From a checkpoint of a small transformer trained on Wikipedia.
Training: a variant of SOAP for these matrices, 459M tokens, 3504 steps.
Each number is 500 + 25 x the weight over its row's rms, rounded and kept within 0 to 999. Layers, rows and columns count from 0. Numbers have three digits each. The size before them is the row's rms in percent of the matrix's.

# up: layer 2 MLP up, 1280x320, rms 0.111, rows 958-1107, columns 240-279
# down: layer 2 MLP down (transposed), 1280x320, rms 0.0896, rows 958-1107, columns 240-279
up958 087:488482500470456512466469463513509463491520469524508528533484485517487447526526505512548539489517490483478476488519480496
down958 099:525489503476486530511524568493530492542481526504497524452494519503499490512496489515473470503479515514486502502527491526
up959 100:505502510461452484472496527527472476469488491488538564511567494525533522477485473522488506489510495486481504495535499485
down959 101:515518520475472529485500556538511490496529486490501489531501469480512492514521485501484479510493515528480520509573501507
up960 085:462488473540491496562515487481520491501478471470513491490486493501500502533460446529536472516479496509544476533527510445
down960 098:514538477469498458526492540508503528495504511501514477477459478498537454531486518541552517534505485547501504507532502525
up961 088:507496501490506531471462509524486459499527487472506508475482518532465529481496526495492482505470484444479506530509518472
down961 101:463505543495537543516483510502526530539505515487508500491526495501468527478525521507511515515498516523464480515527485484
up962 109:474495488502492488466526532516528529517503526503470521538493481539508553546542494467472495483500464512469517473487457496
down962 103:495467499499495484480549507535516473456473519526448476492494477483489460519527488494495511520455513481510517541491494525
up963 093:505478462507528524466501509472547543551473476516479493448489516472521477517483528491489486490528507500527500529505495505
down963 103:491513522493511512483471506530524467489524505501511523510516470536502508463457501471459477488505531574485461483476497522
up964 109:505503527519519502488531531509528533540481472509514514488499538524474540462519495482520483496517538496460556501522517472
down964 112:466490545508502454550470526523498464517480490524573472547478471499492479529511484496516497555502481515446434511509512558
up965 090:452505522497477496461538519472529537501508459490517518485533488519476549475496503547468486519487485481516492482537504510
down965 100:454498508528504493553491519521502508550516540534563519501471481477481481509490500519492527493503450479457509504524517502
up966 105:574509491440508542494474514506489529547541510499493508525497520462519463500527512463532502513487503528504504474470498461
down966 101:538484513521505516516482490491492506468479478483544510556534448523469518505502513511525498526487483517544524503495495499
up967 096:496478476493523534476515532494509519478486481529502554490502460557495484519466480504458431520550465532471457531521518471
down967 095:495514524530518543512501540465470510487487499498510528521506513463502521484477541474468509462486534504507471494497488492
up968 106:543443471502499461517509523564523495536468506495494467481513487478502495514525483521503502484470478488489493449489476490
down968 106:523454503483522529503537461500524517472483450491519448492475457503525446516538502509486477492494503478518515488477483550
up969 082:481519468495509496526532513490486566482482533526516467502491465510510473461502511525487537524510516536469500451499478504
down969 089:506486475519510482472473505459528507483476433494489470499495460526503527446483505508543491517500537536514477493480491537
up970 109:540524444523531466513482506506524499488493509514506499509479536505518509529451509494517469561556477535477494523509484529
down970 110:503499509518547522476473439507512482542525486484452489519494522496481504459502524555552486507536522510534485506520468486
up971 110:493509512498510469473496507510524442515468509474518461501500531504474548481499503503472496463483501477513544489540549503
down971 096:490481498527507489481470463506485537498522481496487492492484498494571545493500467492524523516455536509545503498485514455
up972 116:527522520491473516499494532501499461480514489486518560477492515467532487449509528535509498473494488522537527498501484528
down972 106:515502490535505501522498488524495483490461555539531502499544498530470558479463462489503534534544471502526483489527537448
up973 096:493476528523547535507488488454492496485496502507499454494487488498505505546488493555498488521544507503481455510478489491
down973 109:526490530497527488538474528478496493506508490499518485480523492478461527508499533503477488458535507533526539465514457466
up974 102:472475494508499495504491526506514504460513530543471482448456508505464517502497504465544508570507490489495540496473515455
down974 107:530515453544491489515470461535501463500486512508502486476497475474457534487539547527492490483496470507484490527526479468
up975 098:538501505451507545519465508508533516490508507513522491510558484514499454478477507526464510447503479505535517507479542508
down975 097:483489503500480490511507467501470537507496508480524524520525521525502553526505535440529478479517494469527516495490482448
up976 102:525508484490521496481491477505465504509473478517524541493502509547549503531545514542481542458474549490500474475460474496
down976 097:547482523516484498481499511519487437450495472485510521519504472522505511465480504477475475455486505527497505516445499501
up977 097:539520480521503476518529464447443485481540487490472534457476470511491507491515484508476522521464451471524518500517523518
down977 099:483574482496503513488503495440484521445485458530485489483502472443495499507524500447573505461510500476519497481499458530
up978 082:535509494534466487504514487537477487481510516513509486486459483531502521527526504488479530489505439475473508470491548498
down978 089:484533500472488563503476537509559486482472427517512474478504508494473527527485538462496475516479526510509541538539495479
up979 101:486489474493493532436485504462560503535528500507532521518486494504523478491490481480511468428549500491452487507497535466
down979 107:510488449489502443459473526494497492521497509499506504454514491496485509488508486502486516457513481488521508500490541516
up980 092:470503503470500493524513479540473469484552495470514458499511530506515538491502507479504538560482503528473484494482534477
down980 100:537492489463505510467490495485522536501526470525462471447486518485512515512514480498475428509476466515501499554489487538
up981 081:521504489496482541501460492492495516525505526480511519524529522530487551486497494474468552484538499530513483492506547490
down981 093:474507431512483484516550488503456455497461465493497495476501519498505514481538534511487492496509487509478533535491486523
up982 087:483528534519484508490455508453467478492506482505463488455535547497464495529487510507521518517510493498522497525489482547
down982 092:479503483502513498497488512555534511515517513474537499486475465542541471511490520564447533514441491560500490522465559488
up983 121:474502501487483491479507532515540510537518475480506496516507467490525481499492538482546491466566498469503510486495496528
down983 105:518496475571481529524522529497463532478458503484501521539542531509520490525512505503451473502492542491556475432518529467
up984 107:522507479504547463491515525496521468528515505503461526487491465501507512489502461497470514491466492463527470470502519579
down984 106:511506467528512496520460483535496521481521485528504511467512507488497536495516556471488523503505467514499499498445500490
up985 106:512531505472492522461571540538510503484530478546475531478515496528520509507539507473477565489484492514451498523486510545
down985 098:521502469474516477517459497452456541500531482494486505455496499493511518519506467494487461500509487500497497480478501473
up986 093:551481475524455550484467533488536494476552510501522508472492496495525491509464534482529520511475490482519512499473515516
down986 098:501490539479479500449530482520504482517486508517487482515513511494463509518542462524477518505502500474455471508497465502
up987 104:486508465496475551476468514484509505483533480492525535505502471506472510522502519477497507466512469464564488492512505516
down987 105:514497499478509462497538472487492480523458545467537477523495545483472514472546510504491468497501584477460484468466515529
up988 092:464492510469495497471510522538489464543517501465511540498470539496539505489494487498489483522497507490477495483459510539
down988 092:512471493492494513462496540512481475424490500520476491502519507551490483535502484557508476509513501506503470485472534489
up989 093:511519486516454505487581476479545511493494494479493512513516541510466482528482503509492490498489499520509467496491507486
down989 096:509482590484534461479473503504490515538478524431494505490477550512506491478476517525495531548466499436476524464487533470
up990 083:519529469493545504524485532506511532485510510486500532492453513489478537490515514525474526510475478476475554511512522527
down990 092:468469519538518502490520495498514470511486468514558493488516471539505509530457517526509478535485507480542494520515486495
up991 113:526500464557515481494492497513472497477503475466540486481485478486489492471499486517489508458507479483457510529450509505
down991 089:450475549510464522526520478471523464528494525505492521493494500511478489513506541464495493527526517535523512466509506500
up992 102:483514494465506508517511456515467477527486478507501490521542495492481483488494488459469518467483502524516485470499528464
down992 099:532486529483543555481510501492486514486490521463517532451519533486531529523469538492502482470507487508521519509506535451
up993 097:524489506497499515490469493467485476486540488547505514517546483493468532547509486489516515486522468537508520522524525515
down993 097:445508530530457522473473489529446511512481474473436494520501496509491472485469483490485511485511501476539530492507505505
up994 100:530500492495484504562497498510515477515508486516499492498505507457498502492517544495541550486510507505510511502465524521
down994 107:484476475481491478535470478503499491561499487485483499529507490456511468448473470505521486542505518468487489494510487495
up995 116:521517485480536477531505494503537551475484508514575511560505480540477507501475492503473477534535565470504440481511474523
down995 110:492495514502495515507491453467523480459510536492479483490502452470539491523495528540443494544488509490495499520475498484
up996 093:512561500533517534488489484501535447492487519526458487530535519475525512439505525472483498522490482507574518521505492520
down996 102:493516509542505476522499496481539466473523508522512522501479542485498425502517508494484444451486524513477472472492504518
up997 096:464526485473481498515535511503490514453521533525474502471512472530516500498502512440485462491495521522467485509504455525
down997 093:535450461490500497482507453477510496504522468540529523516486476494457534510486505531553476508505457493487520488457487478
up998 088:538519498467511509514488523476537526519492464487547502478519511478465524519497489468522515477507526436516537468464486467
down998 104:511533479513524508489523489510526527457514474509454520436478519548494477485512517498505503497450516491488493474481463483
up999 088:517482536505501484505512484517529517504513499561514462523511483502511455499501501508487476483492497473505466506473539538
down999 096:530502432478527491465469536475491512493466482521532555483498501501488521452498497505524472522473514499503530511496512483
up1000 103:526526539539523470517483458510477519562492504497519418501473518470535533505524501532454474480536491515487511472472546501
down1000 097:529486491531497491519522551567487518546509483463511485503525520497496491493484481530507518509469450510556509471506491490
up1001 077:479499509535477498516489489534486525517506529489492484467486476525489523430505472492503505486505537531520534467458520502
down1001 097:463501499504504494504515495490499501534540529472514511512500512509506517486495496479503541492547493523509500482506518522
up1002 106:487513525530487518487519508482505510467517506489509503519494502472467536490521477472497506508506529483455480506528518507
down1002 119:486512497502508484551520536495499445521468546494559462528503514473453475508548498469480513491527483515482507492489521523
up1003 100:501490478464496492529496471480492565552515468501504495475493537527476548504530500462518498514527476491496524540476492515
down1003 112:514527502480519508502498484454532514525503495483531481486499498490518530498480492478514541533516469490531472520488500503
up1004 083:489567508539474470496468540485512464504507516499513506506525518528474458487518461522508541471545503517486506495490504507
down1004 097:496476508536501504521546494495532548492486511462510496500498509529460470480547463494493502460486484485507478476478501480
up1005 105:507474509512464544514499542521517489510500433473476501510495477468493537506474485525531523504470529458449544511497506559
down1005 102:486535533509534500522496502486491485475458544527504505507500487519528497514508502504481475496510499523509493502492483498
up1006 095:512505472529485508501479486491489525470513528524532483502497521477513553447478479536467489489484503501503508451511474535
down1006 107:452505493515520470475511459504486507484484485524498514537416454542472495490503465462504469498494543499523482537497469499
up1007 087:506479523556520565496453479524526482455466505492471529448525532503528542523463511481540555505489477486497490468513491499
down1007 092:515513516449484502519503472515535485496492482536518516502461535475521508519511480484501508516490529513508489505498513451
up1008 099:519552462516490483524524484465454479487505498504521517473520474484468508486511504528500502496471526489478497474483462514
down1008 099:495497515512511524529459510540447473458487540529525491503492526487482516527516566464493514475512472513496520484509512489
up1009 092:468521460500501498529481513486543548525496468533528492503488511493483561443473522497546501490508508495470483479477538501
down1009 093:544487506447481502528500490522511487467512503486472513462495478483534562480543511478475503528509503523532547539515476519
up1010 096:530507495521477484505495470494483480533526466521499486485501491490472516511509530520505496502467501481475515555516504506
down1010 101:499529546505485490506528500491512479491552494492504471457570499461503500513478497496460518510507524520458524462507521512
up1011 107:517497507506519474517486445546485423536526486512488530474513490514510498463530506512466512504497487510512530518488516507
down1011 103:461502470502509504497479537492528531507531498498468495474525541510506521475492512484477497488513475491539518503501490491
up1012 131:534530485500464481504493517512511513475523463508525497468478515502480457456521523519449490511480498517447529481520460525
down1012 125:519491529498452469550495513550548460498490516522528508508556507485491514494521554476487519497501505514498449496484477535
up1013 107:495464503510494535487556487519489508510510532538469511466488563495485522477502465483508499521508518464486450505552512500
down1013 109:492540478532487479496506493514480496482500504472527528516481492527482513473497476470523528519468509551546503514429522517
up1014 086:462498461488497488517478466466489529496483537501486500542475494517510509522488501473514491485523471493496524464556531483
down1014 097:515508460484469516534516513531479484513506521524472477453506466522484530505503478464462497482517489496465528515502490546
up1015 100:529498475482530535507470461526484502524478526498499476511493454509481530532525484525493501476487472450524525436476482494
down1015 097:489534488481495461511503497489495521540518517542527522474485522474554547520501535512472525530539503495463453525471549466
up1016 091:486444507506472438517472511517477472479523476483485445518473534535534479512524535508514529541500506499512527501493513494
down1016 099:456468541509539510500465506490459541436511548533485478521487475488479483490477491533472519485483471506496519489574493500
up1017 085:532490464489524521510496493525533526493495479457497486525506518506524534466491495527487430530510524520501517501469472507
down1017 098:483515479480504507520505508536503450463509510537477475506486501540481507504524500477503542448543482439487527543473473486
up1018 094:500478478490523489514498514491510474513490506543563500449473451522458536545490491520480474569493503504569534477453513511
down1018 099:502454538510466522488499512479474525523446538506465500502478525508517475503495514499508469498500531498506506544560430504
up1019 118:509483483523449526463531461550504491463514473502496491525522526527554487507496493474497479487535504487482512525525471471
down1019 102:429507520499533516503478487504500529486494534508518549480486484519516553459487553529468505485522521469487536475504519494
up1020 087:477490506547475514503440526532557498537467533524464448487473519492503527493519484504493503504505509503469480509496504486
down1020 092:452478510511533462485479487521501518515485499461520506474439500534432509488468514515521509484488542496483521467489512499
up1021 108:517472520458532512520470517539457501503518507493487491501473481454527512523482475497511438500474490507500511455487514526
down1021 093:512504484523506524477488509449442489479523464495437489534464464503477475512519503477458508449513518515487513542498539542
up1022 097:551466468495495548509480480480494487462469507510509531539472491480493475480541500490541493477499467456478570474510498490
down1022 098:468511466502492505456505473548518525525527497487483469525490485518516465525511501533473525487470498538493486467476535519
up1023 121:459542506471467519496527485506470483542490510517486453495521523498545529510502500531533455486530483487531485502492501508
down1023 100:480510507473462496507519509490504494495526514520484472484514518528495561501497497514540485498525520504496482454494520468
up1024 098:507473494509476448543492498513512476486506476486524512497502516482506558485456496495514472487485494498509474482555506466
down1024 094:521515533503481510541480470503500490530497493474450530500476472539518493482477519543508512479497519517506496486483528500
up1025 099:483492474528494481520468498487496467496526514495507494507499526481495538503502481529511495514479483498518467507482522509
down1025 101:501483498469482514501511516498523505480520516500491417479512463459491496511475472495502460469474485504519443513483493487
up1026 098:517519544514534457484478470551545462496472534516496506480520492542470525528485480495533502543495477536486500520519520460
down1026 095:485473435532478475490548524541520494517496486536493517552485535511464524508531516478500528468514525483479509479513462499
up1027 094:499516503457553536508492489488514462483504505506504493517446505480471489488513551519470482501521517470569499516506506480
down1027 101:472481480491518473508500475478477498476517507508498462453510519481518536502503511532465517497513521467539482514472515424
up1028 100:527522483493477461486516492529489538508480500487527485479494525484531524483533454454512516572554511459481526503475547448
down1028 105:482557472526472531510516463495450476529522502503470538526493529575499502505551500547548493502543468528575509515498496461
up1029 090:560487506528529470492466510504504520500464508496536462501485535513504530466505512481475533483532498491522519537451483475
down1029 093:511520487513478485527534477469513468477500472524461495555498514509524487508426548521463509512513504494463494523482553479
up1030 100:474473469449529527503514524493516527573507507478497474519506501515513463470484536485533463483504472533461465506522490517
down1030 094:536493478492453498463491559537478529497489496518498501479511470493490462539491427501447520567521467498575508492533489464
up1031 098:530495476489522495509497518525484505505506493497498499515413458498516535496515498547442525500503515486497489522506525532
down1031 091:498492443559468483475504444502526507504505500501521524533545527455491534466509501485501526561540457461507491453496482492
up1032 116:507506491501548522499485493498510501473537462503535541464536472506519483558478518448567465511488478561507491478494498467
down1032 098:537459510496431497495517535514441485505538503503513457499517502499507524507550491481475533471529498485466454458499536512
up1033 098:465527489479483525501521473515497515493502479436497526512512517527478544521514487517523528544502526458428480526526506476
down1033 102:514511469496483447526496484462542486525515521518482507474475446529525512469482472417501506454462501537480540490510529495
up1034 101:460478528475486512486496472494490505504494494516481502514458451509484499504471515507508489489489517508439502507507491484
down1034 092:503533487565498513519517504488530490479525510512571520559488510489438524485521516483476517529482484516528483498474487510
up1035 107:535475515484489501515512503517484475550503523477433506517444483519476510461514493512492474478496518522537516510465537511
down1035 089:476524530527501480494481499496522490471495481496510489495531501526517502457507475508491491550477508493482497505559516482
up1036 099:482455483521477477458521484502517483495490465541476462491512563488531502546523488530476496514512524481483490487509525525
down1036 097:514514528493541526500505491489514544484524506492548528526482486505479536521494531518493482533496484506542515495472479495
up1037 107:538496462498495476521492546490477485471481466499513492485512474533442513503525507523518475499479490495510525535535456522
down1037 106:506455522541499512525536480477508460498529489458567547478460509494540452504522484496528545498491506485486466464489525499
up1038 091:453514490510493418512485501508500482526511474507503484515501504483478553526477472472483464535523508531560528492457499522
down1038 096:482486526516520474511488555511490481491484480509522503490496444519486465529524449498506538517501484488517489473489521480
up1039 101:537512509525502498478514493502544529513500513506470538497507475499495533465503518497460478495532520477515507504508494506
down1039 104:456437507504523472506474482503529526524463477487497475502553517490492489488521496473521496517501501497506501514545451485
up1040 095:501502528558519510516504532502517454513498532512503484518522489484497506497512462510513447504494487494518526458510473458
down1040 109:473531513486458530499510482518507511494464497514506538530515497513488521490481474530500449485499498489477476483455490544
up1041 101:514479496524509521494500480531500535460514497505493517518511521524495479484495472482525516515511487494513503547508519463
down1041 095:548500512519509488505504558460497463508510509510524482505477480483473511491510461517537516519535547517531488502503528517
up1042 104:504511483462537470488505472520519509486491498501521444447467510480495562496534479529457546517503546516475491500532532483
down1042 089:506517484518511556483516537492480510533488475500462508581500507466491522492530506486537499489509489495478495463451490482
up1043 089:481516492497480523488514457522512453492494500494496482529475491486505523488529523490539459517538487522543534447475529502
down1043 102:507511522537519494559472510524498515524512510521518506499442479507488523460561474544489513507526507481503501520471535504
up1044 093:475497474504528512446466528488526535488496474518470483433565543504520533519484526479509498508533459507571540507497477513
down1044 095:547508503474479509536500515530472489493560514473518445500499467490492469487501472513488480509506549517496479551494503515
up1045 107:463481526487495523510522519483473515490522489510485501502483526526488484454471511514538490505491492498448517539504566496
down1045 103:536486498553496466512487530497566513533476521536489526470559488477539496522537485429531487470514465495515502445491497533
up1046 092:529503514517520485483500528517527516518516499512493495507489477529480456496502526501513555511474532461491513491493514475
down1046 101:490482499514521509533486520506525521494481484516564495526505538480517499476520505438542487493509526530523543532482529470
up1047 103:466508489533494550490490550496485523529486466495544496519494505497499518495502497524505453533517485523504460511479508498
down1047 104:561530496486503518507541513489524490485506493470511476529545485512518518497517447457514455564475483494516505499502543518
up1048 142:468522497503507511526473463528487461533560536515509514476542495501463473484556470504494514473473527466491505496509492504
down1048 103:511526488494543487467472506539487501439508465496530481508501480485479536459468483514526527496499493472482508514486521487
up1049 110:541499500517524475489523483557531501525480469514492520496455512513479488508480525512525523492513481510488528545507493506
down1049 090:490524496500482508514480500507486527486484486524503508537502503495536464460495520502506497527473524477485470462516486494
up1050 105:466526490492510548509432462490519496521537502481515494479511521507456540467543484497479512483533519471525513525488485505
down1050 105:509560506514506560513517519508439480526483553527537532495543503464500492501493526487511510465469556464480484510499471536
up1051 113:520526500489521494524510507486502485470501547520491455544501498537508498494495507501511462510503430539492528494496480529
down1051 107:440463509511442522489523490527484466482492507495516487521499490517501491472511546506526524480503491496480530485517496498
up1052 090:470515469483533486504529527510503508526481487488448531529491547526547517537499512494490544506533492497488522489533504470
down1052 095:496462503489495505472474520491463518467532479505545470546525500515426460501487509534491533504484489499516529500542536505
up1053 123:487477524503477496452493526546503519513503514505491545513537503519481529500514492499504539515568487496476456488478500462
down1053 100:496493498501498480536505481461483459455488506486504516501502482513559481490446498509494491501415496492454495479492492511
up1054 093:465506523501522489463467462511493468560512521459518507468499539481479512497505470476516491521541524534513519520487486504
down1054 106:483470491517489498502507501489496486522470498496491468511492460541478509497514484463461486504501480562511519496493504510
up1055 098:529509520457506507496486527526566477511522524545531514482483463458482501532498500527555503516495494521504475535471506495
down1055 093:515516489497531526467477491459496484499496545491537475523524497510518465486481505505498499473489497509440491464527517492
up1056 099:495514486536528522484500468532478485508487514513484511478504528493501474532483448511483536514502508507532489506531511488
down1056 100:551477511465463513557534480480508536518521488470509523519535506529488534461478518513507478523483536505524489492480489527
up1057 084:548523512426505525485467508499488499468537518508472476529488507512485516501482547476503475500486496481481505488501498500
down1057 100:511484576506509497477487431485488507559484512490499482507535455497487479472523510505503535525453536477468498494447447489
up1058 095:475549534484503459488428528512513442503546475477521528472494499506455525475481528512488540501556511490519493507542565512
down1058 097:464507556504513533517507559505542483513525529518496459491420461504499503489471510466459492490471529485499512477489460486
up1059 096:493476483474512527542484491478473498499515547508465536486493513517523450519499494503467566483500481523491517506495505510
down1059 094:499527508479496491479511523490474485503481517518512471511512481519482543498478523464509517518498516506504480464516503473
up1060 089:464511518478472506505548507488522502481540472491509517470549486499503503499549476485473442487526469501507445523545520498
down1060 100:461509496513503480537473500472478495477509516506530522531521463492518473512453509514456521526462527474514500484536533504
up1061 088:508479557545455449500484498498470544547488504538516452471480501519504523480530480514513509503529486513524486495550544507
down1061 102:484536467520494479518497518480460520541513523518524525513515500501519523488538503484497498476506489492564553523472484489
up1062 096:507508493527505456527475539508485524515509496504459493518487528480536491482537527481509482577538456490535513512484463502
down1062 092:471507485472509483494516441499505521487514516512477504516491524482545498510465526514505458478503486485500506483510514528
up1063 097:500518506496478458540476516512485485446513486510495509499507490497488518482497484519461477473543492500508536531498480501
down1063 095:476500514522475541483490517493506503518490494455536475526534477486488506505439488487498536528496512500521494530482519529
up1064 108:520506500481519480500510526521522532515510481534493496445486461518508511506517533496490467469537528506451499513502576524
down1064 096:428486501481489503520451509500478473514474533466500522507483521471488514486495520553469502539515481522493460522461415495
up1065 093:525520500493486491519502462500520489486512528502524514525537487453488507473494452544526528533470469529489553511475490527
down1065 093:522512534466495465475512548506519472518508486494532494472470513500510507516531484512480467507469554472503507461528516525
up1066 098:479501488516489515507505484468526528510489495551470476482530495503485503470518541493507496530444480488473498489450477493
down1066 101:517509459461465490476524474462463482469503506520489518485516484543521537489479497525487551491519441525484509530519483513
up1067 098:543542530509522486475502460552524485494509466483499514488497482490495528502515498497506472533476474541462517535496515472
down1067 095:485501480432538505476514481513466548487512516523481511558479476470479476487507544482499527474491495521525526528496459465
up1068 091:524519502480525501523492513555505595444495517474522504528449485525535512512502506440492471488475501528471523503490472473
down1068 095:516511476485505509513528514488468504536514499499477516525524522486531506510469499508422505487508487453515453498514490513
up1069 090:526540510514510531480497467501523487513498527507509511512496477510505464492521543518539507476491498508520521502517481482
down1069 098:471491477501510505493527509497488512513493526522558487479502422481514508508517459497506530476475513513505528509492471532
up1070 096:464486474499508509526499466485494475508480494499481482512442481521503543490473523450469452481492498483504503509475488502
down1070 091:521485542525501507525528494516479504484490522502472492504537549474491506526468512529488483511470539472492478475487488455
up1071 088:456470469534514505500561487507490504546476504513519463517495507530485529484460496489488539472461512464505524505495541522
down1071 091:532475493519510492499498486549487520489479515528520523476506481453513499528502525496484462482416517542494516484497478544
up1072 145:482499479511520576487525447476488494489527507514501540518522512527494524474495498510525485519509508505508497473479464481
down1072 119:462492499491538530477537497494502549485472496523500494537518474450454507472506499500524509520484505429462500474518466474
up1073 109:520539479498547502531466460489487523520511462485442489484475511474476507522517495444474461476466518498506475460508496473
down1073 107:509547484543477497513532507503472545478484512489489506490492522474523451536482496530495485524528473492515507477527449496
up1074 080:488524515483507491469518508481509522496478529520478470528493487487536532502501508487482491556512465493490505470479486500
down1074 093:491496470487487471526563518503450457541489494458517536489524462493469523491504525529498521492508499496472527521518517470
up1075 100:511461488511519492451486500558515521505511484518524513464505492515486550475464584510498516521476500484491479503474551507
down1075 094:524472515530460483485479527492508513522505499525521525512476507518453531520472541509510522470588493498472503475584521518
up1076 093:517472492507499525487518477515474509519495465477483525445513477512483534513453479478493504495504474519507506488439498502
down1076 094:469515525517506459475445443474448487481502481506464488488495471518540481500518507522481482503471526494538523535481505449
up1077 095:482492516514506493465485506489517532485486520517519503505509494456535533437531556491482526534531487526526493502483476500
down1077 092:512498538476518449457495524482520532490509538462468540519495534490525474490487521464493510526505528515507505490500454482
up1078 106:502491467499450481473500524550518502527514513531463512475524519500529504461517462522508542524519494521469495524538529513
down1078 100:471467460526521499438477544491490488522497512484514526497470499512521502480517536487434485482485512539497500534537520464
up1079 088:518493511489506530467501469500528518505483464502489454477471489472535472577509479503486476531505499481520448484487500517
down1079 101:528508483520518485428481526487518535499462489463496457483503515511497501475513529524468490559490498482497503518484518543
up1080 108:510532475503491514471511497484501484476533502541533532494485522499525482493541522490461470477492462507503497490472521499
down1080 094:492463513517515493542478540470432476516475535497496493518506488495470482553479471464497473523507510498469492465548533526
up1081 098:552482496520567491457495493526530544464506510535484526491486478516501547512445517484454496497482496495538506479498493505
down1081 101:483482518528538471507554474454523533510507497488466513511498462502523473514502531526555533547460540485507472501559508533
up1082 102:491482508500472494470456517499500488508519495517517529469456492512511486528512525508535488507483460460471522547513489499
down1082 100:488507524500514486539541451501489518557500450506443575529515504529481497516490502494507539512507500502500468498490500477
up1083 099:493490482483531531490505530466520515499473556502543504505481503534510477535481497523514492516479489550525475524500521459
down1083 106:456530492500510509480504467531536494510509472472525502510492480446516496502510497516498486454474487480506504501515454480
up1084 090:488505502492530475434502496524476527508499517488529521524446542505516500530531444456469465488541496425490481508477498507
down1084 096:555502484503482501510487491492501532482537519482503560521509499491493485517530504493465461474465540482495490563527517496
up1085 098:497466501494459531526555509499508524547493505536489519508511472515472491513549490516465486534510475515452444558493500519
down1085 096:457479554474515512452482511499463518521446507464505494531495508502482521508457542524533520492457505508484481548504508455
up1086 110:545518497496488505496470533488513512510530488530506503494430503508472509510518488485490466539438477523512521511487504508
down1086 095:494534457495529485510496474483533523496474499504497471553507520499519526513452530478467441498513544465507483509523486500
up1087 099:527495465497538514480540458491519531482536506554511500472498533465516502530505468485497552502521515476489470523484515476
down1087 109:493495553533502521474530490525540491479540446463482471510508545502535504500508503522495517490512506464459483462492509526
up1088 092:477506532462527518503468483480544480507519488495492495567489515476500497489508509527510481495489471501460477468541531489
down1088 098:501487520471526544487482500504518514484512514478487450469494497504511471512535524522494435503514486522485537465535521533
up1089 097:447508474552462529488516461514525516514499520491479470498496491523523516469465492464487507484533517551491491506521498535
down1089 100:520510516527493480503523499483545538495464527490502496489538478554544485523506538467538479527491505504469484514542479523
up1090 090:515530454504516476490487494552481498471499495493518490555505519486488491479520509485486563494497513533478512482532530503
down1090 101:486515497507512502535485483530492515507487467487493530512521499485516508495522484490492470536485532498473485473469474481
up1091 104:547489515502522476465524506484499495472490477520536524462498518533491495505479489506500513475477500500511482503511446466
down1091 104:509484490514494489468484545466463487492487466508570512487510531494531528510529462487465476527529495551477522532467516480
up1092 088:485478496495489514478552517482472470522529524500483508520456496446515496507519507489476504504513508539478487510474520513
down1092 094:521510497480509485531556459475514485447481519471483498479517530497496511474475506473465522451504466478490543477498510448
up1093 112:505515483472525503509458509490452509494458509515473523474481548485462521498498482491501454488511452522505487481501454513
down1093 111:531492489481495486468535500500500535487464501486490492513489513479476519479498520475517512513516503479490527481523475505
up1094 098:515475482483503455455557492524487481511505465471456493507498503564490525443541518457539485477550501522591504483495510494
down1094 099:477461509511518451485538499490501506492530496486504504509514485505487481495492479482502489523509521496466541477499506508
up1095 120:526543454485518503492438479491516487533489494497524499518482507492509559534526542475524442541523495536486533534460473521
down1095 106:508542544532511512487508482502507489480491553475532535506510482514492518497467520514521461515502513514496526473492522496
up1096 102:529538447521471509497497566549538521493552492509558517501548501486461556471525519489486482464509461558492495485496492527
down1096 090:458466529551512497477510507457489523491474490473484480509476557505491481525472480544480527535492545504493488500514480483
up1097 100:530483486473481504489540532488496512471550500517524510506531499504491484499534469482470501481468519521510503497508440522
down1097 096:478481504493509516512489497498497486529501495507471530507454433507518530502482492486507532543498479522485496507483504496
up1098 102:543470460489502537473536510487512479489498505500490521487495504526477483491516475529463494517494484538504524491485508500
down1098 102:541507570501498509462481482504522505529517505518501503490491460506499450508482506492504469487537536514528523487535480521
up1099 098:517472455487514496491507468505489475529471510546458536483523517516474485508533512453542502476508502520420467465530477531
down1099 100:553500521492523506505498489496492494500464512481505501505501499499450510495486519518515479503515507501504500531511462477
up1100 097:510473530502460499515450475490515506516507475526495502456480513506509526537492496440493441506512499528549494502484455533
down1100 098:547499476511476522487517490513500474535530491482518479489530503466475516485459482516513508500481504502461522527498513481
up1101 096:487528537500501544474513519536532488502489531515532517494505460487462511558507527437541527482496505514511492514500522530
down1101 095:496534446493467486530507490516486513461451534520533521511483517479550446539507504462504510502517520482511488510480530525
up1102 098:481518514493479526528518478535422511516537503500511566485489492550508510492503509482483505471476452491506525498481499517
down1102 105:510488509517549483478482522564517516533542509509515520494485499514493485480525464463568516449476492462462531456516485531
up1103 095:471480531497512492480465534570502526515510509494533545510495504476543487534532482485488524534488506544539541469478523518
down1103 101:491495490520556521530468467546487484475541490511489489516500524472547499496484505511500526511498486528478539518523490522
up1104 092:465509498529505522492516540452551532542506502504482490482503506489522486477515463494473527489511495508522499497502513455
down1104 101:494520481537488501520508498463491505511494508543502486469502513495510474539549486527455498506469527529515503495505511464
up1105 112:448482490516533496537512518502455549485459471460488511508506484496521500539472518460487513500554488438522498511510499541
down1105 099:492493484465467506474479475474495440485482512516507483522528454519529543493516525571500515504473504525484471488462539493
up1106 097:508523483509541545458524538491497514503541501483481532428510477527526464521497480487502524504518487527503513490505476444
down1106 097:493516535531487479547511518491460504541503527517495523496534494469482476521482546487461508458504488492480503507499506470
up1107 111:493502496469519520469519515497483526502519493467489533502479458474480529548498512530483530509495505520490502514461471482
down1107 104:517524498518432500522533529488521464498517456500542477499472500511546457488500489494460508478478488482531519528565510505